config = dict(
    n_layer=14,
    n_head=2,
    d_mlp=256,
    qk_norm=False,
    init='trunc',
    optimizer='soap_variant',
    beta2=0.95,
    lr_head=0.0114,
    decay_shape='linear',
    doc_mask=True,
)
Each number is 50 + 12 x the weight over its row's rms, rounded and kept within 0 to 99. Layers, rows and columns count from 0. The size before them is the row's rms in percent of the matrix's.

# layer 4 attention output (transposed), 64x64, rms 0.155, rows 38-63, columns 0-63
106:40 60 57 34 62 51 30 46 42 36 62 55 35 38 36 40 39 44 59 57 61 53 46 48 62 82 52 48 55 61 44 59 74 55 49 68 64 63 43 64 50 26 59 50 55 25 66 40 45 47 39 23 59 53 59 55 50 44 58 51 27 59 37 49
088:62 61 44 59 47 57 57 48 26 52 47 42 42 42 68 38 51 63 46 53 50 34 36 51 26 68 79 42 19 45 54 45 72 50 60 36 46 50 69 44 43 49 54 69 43 45 55 58 33 58 61 67 34 52 57 47 55 30 53 50 38 32 67 50
109:53 47 48 62 51 46 54 48 34 54 55 43 65 43 61 26 49 35 37 40 35 56 55 64 47 57 43 47 67 54 45 46 53 32 49 68 73 16 23 47 27 58 48 51 55 66 51 32 47 53 43 62 66 64 61 78 53 50 45 67 44 39 53 50
099:51 55 51 43 56 56 56 61 60 36 44 53 50 50 57 65 51 37 43 72 62 50 46 07 40 61 60 35 55 37 45 79 27 38 44 49 57 47 57 41 56 70 57 46 53 45 34 56 65 50 45 51 61 52 52 51 34 64 26 52 56 69 54 28
098:26 63 39 53 47 60 73 53 68 42 48 59 33 53 36 56 63 59 52 48 52 68 57 44 47 51 53 53 82 44 65 59 71 55 49 56 40 57 44 51 65 32 55 42 49 43 42 50 27 45 37 54 49 51 39 59 34 26 34 32 70 47 40 35
108:54 35 41 53 42 50 60 45 34 57 55 54 45 52 50 25 45 37 51 56 54 26 50 61 35 33 63 53 54 58 54 67 55 65 68 55 75 47 31 40 38 45 58 72 49 57 52 56 35 26 59 58 62 35 51 67 65 66 66 57 52 47 37 26
122:52 52 54 79 58 37 40 47 60 42 41 22 53 37 58 37 46 47 42 45 66 52 40 51 43 46 65 60 72 51 55 73 60 40 50 39 68 58 51 28 55 47 26 47 59 58 56 60 32 44 51 45 45 57 44 44 59 60 60 24 69 57 34 71
111:44 58 53 43 69 66 56 68 33 32 45 39 35 37 36 58 51 36 35 56 45 51 61 68 56 37 47 54 59 38 36 34 36 62 48 56 39 40 47 62 45 52 57 47 70 34 55 49 58 63 58 53 60 67 57 40 71 61 58 51 69 45 22 24
098:51 41 30 67 56 27 56 47 63 75 34 47 64 42 55 47 62 44 47 46 73 39 38 28 76 45 41 51 47 51 48 28 33 61 64 56 62 57 33 78 48 34 67 34 58 43 52 39 39 58 57 52 42 47 51 43 53 52 40 50 47 59 50 65
138:61 49 45 46 45 51 48 41 48 72 35 37 64 67 23 54 50 48 69 23 64 33 47 43 65 55 53 52 62 45 50 68 37 53 48 43 50 59 49 54 46 42 59 64 29 42 31 54 59 40 63 67 40 38 42 71 43 51 54 35 75 33 62 60
072:47 60 44 56 58 30 48 53 58 36 63 51 42 50 33 71 52 53 20 42 33 36 56 46 39 44 51 43 50 55 45 58 46 53 66 57 55 75 51 41 58 49 35 34 49 56 43 65 49 32 53 47 34 64 45 64 64 70 79 50 30 43 49 75
097:65 43 57 47 48 39 42 54 60 51 68 48 50 33 45 43 59 34 57 59 64 45 54 48 59 38 53 44 60 63 33 42 23 42 62 49 44 39 67 58 40 23 41 32 56 35 58 46 50 70 63 61 69 55 55 47 56 72 48 44 44 26 32 74
074:39 50 44 47 39 43 60 51 82 38 54 49 37 54 62 45 39 63 27 49 40 67 49 47 43 48 57 53 78 43 62 44 21 52 31 57 70 58 37 40 42 56 47 55 68 47 61 55 45 40 52 47 63 51 49 40 42 64 72 52 41 30 75 58
118:59 51 57 60 35 34 66 50 29 27 52 30 59 84 59 53 55 39 38 61 30 73 57 57 49 46 53 53 40 43 49 48 57 50 55 40 67 56 62 59 56 47 38 46 61 34 48 49 35 55 43 66 39 51 35 52 67 57 26 69 54 43 32 48
098:55 42 46 35 58 54 46 42 43 67 49 41 81 37 54 28 39 46 59 58 64 42 47 55 64 37 58 59 42 53 46 45 60 42 56 67 21 61 19 50 72 51 53 66 58 60 51 44 26 56 53 67 56 52 51 48 43 51 44 49 56 58 42 19
078:44 52 40 37 73 29 65 45 46 55 53 59 51 62 30 56 53 66 38 38 33 25 52 56 52 41 59 48 41 78 54 45 54 51 61 55 57 63 55 52 45 41 38 27 40 57 25 52 41 48 55 53 56 63 55 64 45 72 58 70 23 54 38 55
114:48 40 60 49 66 42 48 41 46 65 57 52 37 54 60 46 30 70 43 37 46 40 45 62 43 75 52 64 21 37 66 15 58 66 51 45 60 64 59 49 44 51 45 49 49 59 48 53 47 53 55 53 39 40 52 35 18 63 61 51 73 38 55 45
100:52 43 37 43 49 52 59 57 46 68 44 52 49 53 54 53 82 47 52 86 59 43 34 39 55 30 67 45 51 50 43 68 70 36 33 63 49 27 64 47 41 57 61 54 65 45 46 56 52 30 45 63 50 56 37 32 47 52 58 60 24 42 43 53
083:47 54 69 57 58 43 48 58 51 49 51 40 33 41 45 41 61 35 58 41 49 53 52 74 67 49 61 36 79 68 45 39 30 41 49 38 41 55 31 46 49 58 66 46 65 39 61 38 47 47 46 38 65 46 33 53 58 54 59 11 50 64 67 60
088:43 41 56 57 39 53 65 55 88 62 49 50 49 51 60 41 55 60 37 44 54 57 44 36 49 40 66 58 45 59 44 39 52 42 31 39 30 49 77 25 37 45 42 55 58 53 55 74 48 56 43 63 56 56 50 38 39 51 87 45 54 42 57 42
130:44 52 61 23 47 47 61 45 60 54 50 58 28 53 58 45 45 39 31 67 79 34 50 47 82 71 59 47 45 58 60 35 53 50 50 49 72 50 56 37 62 26 36 44 47 52 46 48 38 36 53 53 55 32 50 51 56 56 35 55 55 62 73 49
130:40 53 64 56 47 49 28 64 49 55 54 64 37 41 43 39 41 25 72 56 59 35 68 44 49 40 81 54 34 79 49 67 56 36 56 51 46 41 45 47 45 45 44 40 62 60 42 63 41 61 64 61 36 22 38 58 44 48 38 59 49 54 56 39
097:49 51 45 64 64 56 24 25 52 51 32 41 48 57 57 48 50 55 80 45 45 60 56 63 57 39 40 77 38 43 44 60 49 28 53 65 42 53 52 35 73 40 52 12 38 60 40 63 59 65 62 49 56 43 54 60 44 47 48 49 60 52 51 45
101:47 51 61 57 36 58 27 51 31 32 44 42 54 43 60 52 66 54 39 47 53 40 37 60 59 57 59 39 28 34 64 51 67 49 35 60 63 47 65 32 73 40 59 43 59 46 71 57 54 51 55 47 41 21 62 37 45 51 58 46 83 42 48 48
115:50 41 67 66 43 70 54 58 49 51 51 44 33 62 44 52 46 54 43 37 43 42 34 60 45 61 51 69 87 52 36 53 71 41 65 62 60 42 36 50 62 39 43 38 43 36 23 44 56 55 59 52 39 46 64 36 66 59 43 49 57 63 54 22
106:40 41 38 62 55 48 54 36 56 26 71 57 48 50 51 40 57 45 66 72 43 45 51 34 41 61 42 61 58 61 66 67 64 39 58 50 53 48 66 50 21 42 37 78 48 39 44 41 57 54 50 45 43 31 23 54 54 60 58 45 53 71 30 50
# layer 4 attention value, 64x64, rms 0.215, rows 39-63, columns 0-63
115:51 50 57 42 54 35 50 55 57 41 58 38 44 51 39 58 56 39 69 40 35 80 49 72 49 44 28 82 73 50 46 53 37 49 34 44 57 40 61 69 53 62 54 54 45 32 53 39 49 45 47 49 54 61 53 64 32 49 47 13 54 54 48 44
108:38 40 24 57 42 65 40 62 61 43 31 62 40 52 52 46 53 49 57 51 50 36 48 43 52 61 33 54 48 36 49 59 41 41 42 39 33 72 72 47 60 32 47 45 46 42 49 78 43 60 55 47 35 23 56 19 38 42 59 46 64 56 37 36
106:51 43 46 44 41 38 47 38 40 54 42 24 54 54 48 33 31 63 66 37 58 45 59 56 58 44 58 52 49 67 53 41 52 41 61 66 60 53 33 62 30 45 28 34 50 59 58 41 37 57 75 44 55 53 65 61 74 29 71 59 43 33 51 69
094:47 63 73 42 58 25 48 41 52 67 56 35 45 40 48 60 49 61 48 50 51 37 55 27 41 43 49 46 31 69 51 43 50 50 53 78 50 35 47 72 46 36 46 41 37 61 59 39 35 65 51 49 57 61 56 30 65 39 44 77 52 39 61 71
108:49 57 59 51 52 43 41 68 51 36 39 47 39 40 58 56 69 51 61 31 32 64 41 63 53 34 43 46 51 53 54 46 30 74 43 47 37 68 58 68 53 53 46 61 53 38 83 49 51 70 56 20 43 63 39 50 36 42 49 46 65 63 69 54
103:38 57 33 33 39 48 62 34 59 66 64 61 61 45 75 57 30 49 51 38 56 56 63 47 60 46 47 68 39 64 58 51 42 34 58 48 28 40 37 51 47 60 71 49 37 43 55 58 59 53 51 43 42 63 63 47 34 22 26 66 58 58 58 38
103:53 42 41 60 43 42 51 42 51 41 43 56 32 60 42 44 55 52 54 40 50 52 65 38 50 38 55 74 41 55 54 53 49 64 57 39 48 50 66 51 35 43 42 57 34 47 44 30 42 39 38 46 36 31 16 59 58 50 51 90 61 42 69 75
095:21 24 61 53 56 67 41 50 36 43 57 71 46 45 44 65 51 40 52 52 49 39 61 63 38 52 47 42 50 49 39 53 79 31 36 49 51 42 57 24 47 59 52 47 66 66 43 62 68 42 31 37 46 46 54 64 53 48 44 47 80 45 50 38
120:46 54 55 46 69 54 73 72 37 36 54 64 50 34 54 62 52 43 37 53 42 35 44 51 30 41 43 31 43 46 49 26 59 49 44 74 49 32 46 45 57 57 54 51 58 51 78 57 46 35 51 42 52 60 47 44 65 40 55 21 27 50 61 32
098:57 54 55 33 34 71 51 46 44 57 50 44 56 47 57 49 49 66 67 56 45 60 47 54 61 52 56 53 48 45 67 36 47 48 62 49 61 31 38 70 38 39 80 68 48 43 54 46 55 56 65 70 56 57 14 48 38 52 30 69 59 62 71 39
104:43 48 58 66 38 72 48 48 51 37 63 61 32 73 60 50 53 64 42 43 66 56 76 58 43 56 53 50 40 45 50 54 65 47 55 37 44 41 50 38 61 54 60 66 29 60 51 52 76 53 24 50 26 44 40 65 28 62 57 67 60 47 48 41
093:44 61 29 44 46 60 43 49 36 36 46 52 66 41 54 59 49 67 66 46 61 41 65 64 58 57 65 50 46 52 80 63 50 37 61 38 53 44 46 73 57 27 48 44 28 48 38 60 52 70 45 65 42 35 62 36 61 44 28 61 43 56 43 30
111:51 57 56 37 50 51 23 30 79 69 50 45 44 57 28 51 43 67 58 47 54 48 68 44 47 49 40 72 45 45 44 45 35 52 46 41 36 59 62 61 39 53 59 56 26 32 45 42 42 48 34 30 52 47 38 34 43 43 60 48 63 70 62 68
101:45 35 48 70 53 37 37 49 40 44 68 66 35 59 60 50 72 26 31 50 35 38 39 33 58 52 47 39 57 63 44 67 58 57 37 47 45 53 67 47 42 63 45 49 49 48 63 41 49 42 62 30 26 47 80 56 36 57 60 32 55 58 61 50
093:53 40 68 50 28 67 25 63 39 47 46 48 43 44 50 51 72 60 47 51 35 51 41 57 46 68 39 27 40 37 48 52 57 53 43 39 58 47 33 46 50 42 74 66 64 42 51 37 74 54 47 55 63 47 14 43 38 70 43 41 60 53 54 50
118:53 59 42 49 55 52 49 59 46 47 45 59 76 39 38 53 67 44 70 48 52 68 50 58 43 47 46 58 61 55 43 72 46 56 39 39 58 35 38 57 59 69 50 39 77 36 37 56 59 47 49 51 91 70 44 53 47 48 27 35 30 60 49 59
113:57 28 61 59 47 50 52 62 55 30 49 56 48 64 55 49 41 62 46 25 30 56 70 70 65 75 39 33 45 48 47 38 46 47 65 57 64 76 55 49 52 55 41 54 21 52 44 32 43 60 51 37 27 49 63 54 55 49 54 31 60 54 46 37
101:39 45 26 57 42 39 54 25 39 48 54 62 53 49 66 64 36 51 43 51 61 40 62 41 29 54 53 50 42 38 56 52 56 51 64 34 42 39 65 38 49 29 63 58 37 70 57 53 60 49 40 67 36 48 55 48 55 58 60 91 52 44 47 29
095:56 48 51 48 46 40 48 56 31 36 68 59 64 52 52 44 63 60 54 50 60 46 83 62 64 63 48 55 48 74 70 64 56 43 58 47 70 42 20 60 68 42 50 39 37 48 38 31 72 36 46 45 47 57 63 59 35 42 32 55 42 55 45 41
110:46 56 63 55 35 45 29 41 39 52 54 42 50 43 50 46 49 49 71 39 41 68 83 62 23 31 48 29 61 54 27 58 49 58 49 39 50 49 44 52 47 59 49 49 49 60 54 47 67 85 50 37 67 66 51 48 49 63 57 52 59 57 37 66
114:48 42 44 48 44 45 55 41 39 50 60 27 31 73 61 53 68 65 38 49 47 65 54 52 55 50 27 40 66 44 44 47 35 65 51 42 43 55 41 51 37 64 64 37 47 56 64 33 56 39 50 46 56 85 54 33 31 51 78 41 53 46 36 47
092:55 29 55 50 49 63 58 59 46 80 80 59 52 61 63 44 51 41 20 55 56 43 28 27 60 50 50 42 55 63 39 58 49 57 48 71 52 39 43 37 52 70 54 49 60 49 52 53 51 20 50 59 51 59 53 42 31 49 62 45 37 51 45 32
102:51 57 31 40 54 48 76 47 69 63 59 56 57 56 43 38 30 33 55 42 52 67 52 39 45 23 57 56 62 66 27 41 37 50 48 50 59 46 49 50 52 74 47 36 37 36 25 57 34 45 64 44 49 60 53 51 64 32 43 70 35 49 39 52
107:27 27 41 41 55 39 53 54 52 54 52 53 63 42 76 43 64 44 34 50 47 49 70 29 61 41 34 52 31 53 51 45 38 68 44 64 51 57 69 65 42 47 55 44 59 72 53 54 51 51 39 49 67 35 43 55 35 19 53 59 46 64 58 67
098:59 63 65 55 57 30 41 59 70 58 17 29 51 51 59 44 53 63 44 33 70 59 34 52 52 47 54 46 25 40 60 28 33 47 52 41 45 65 36 61 49 46 57 49 66 58 59 39 50 53 61 38 52 80 54 47 49 27 41 47 50 53 48 60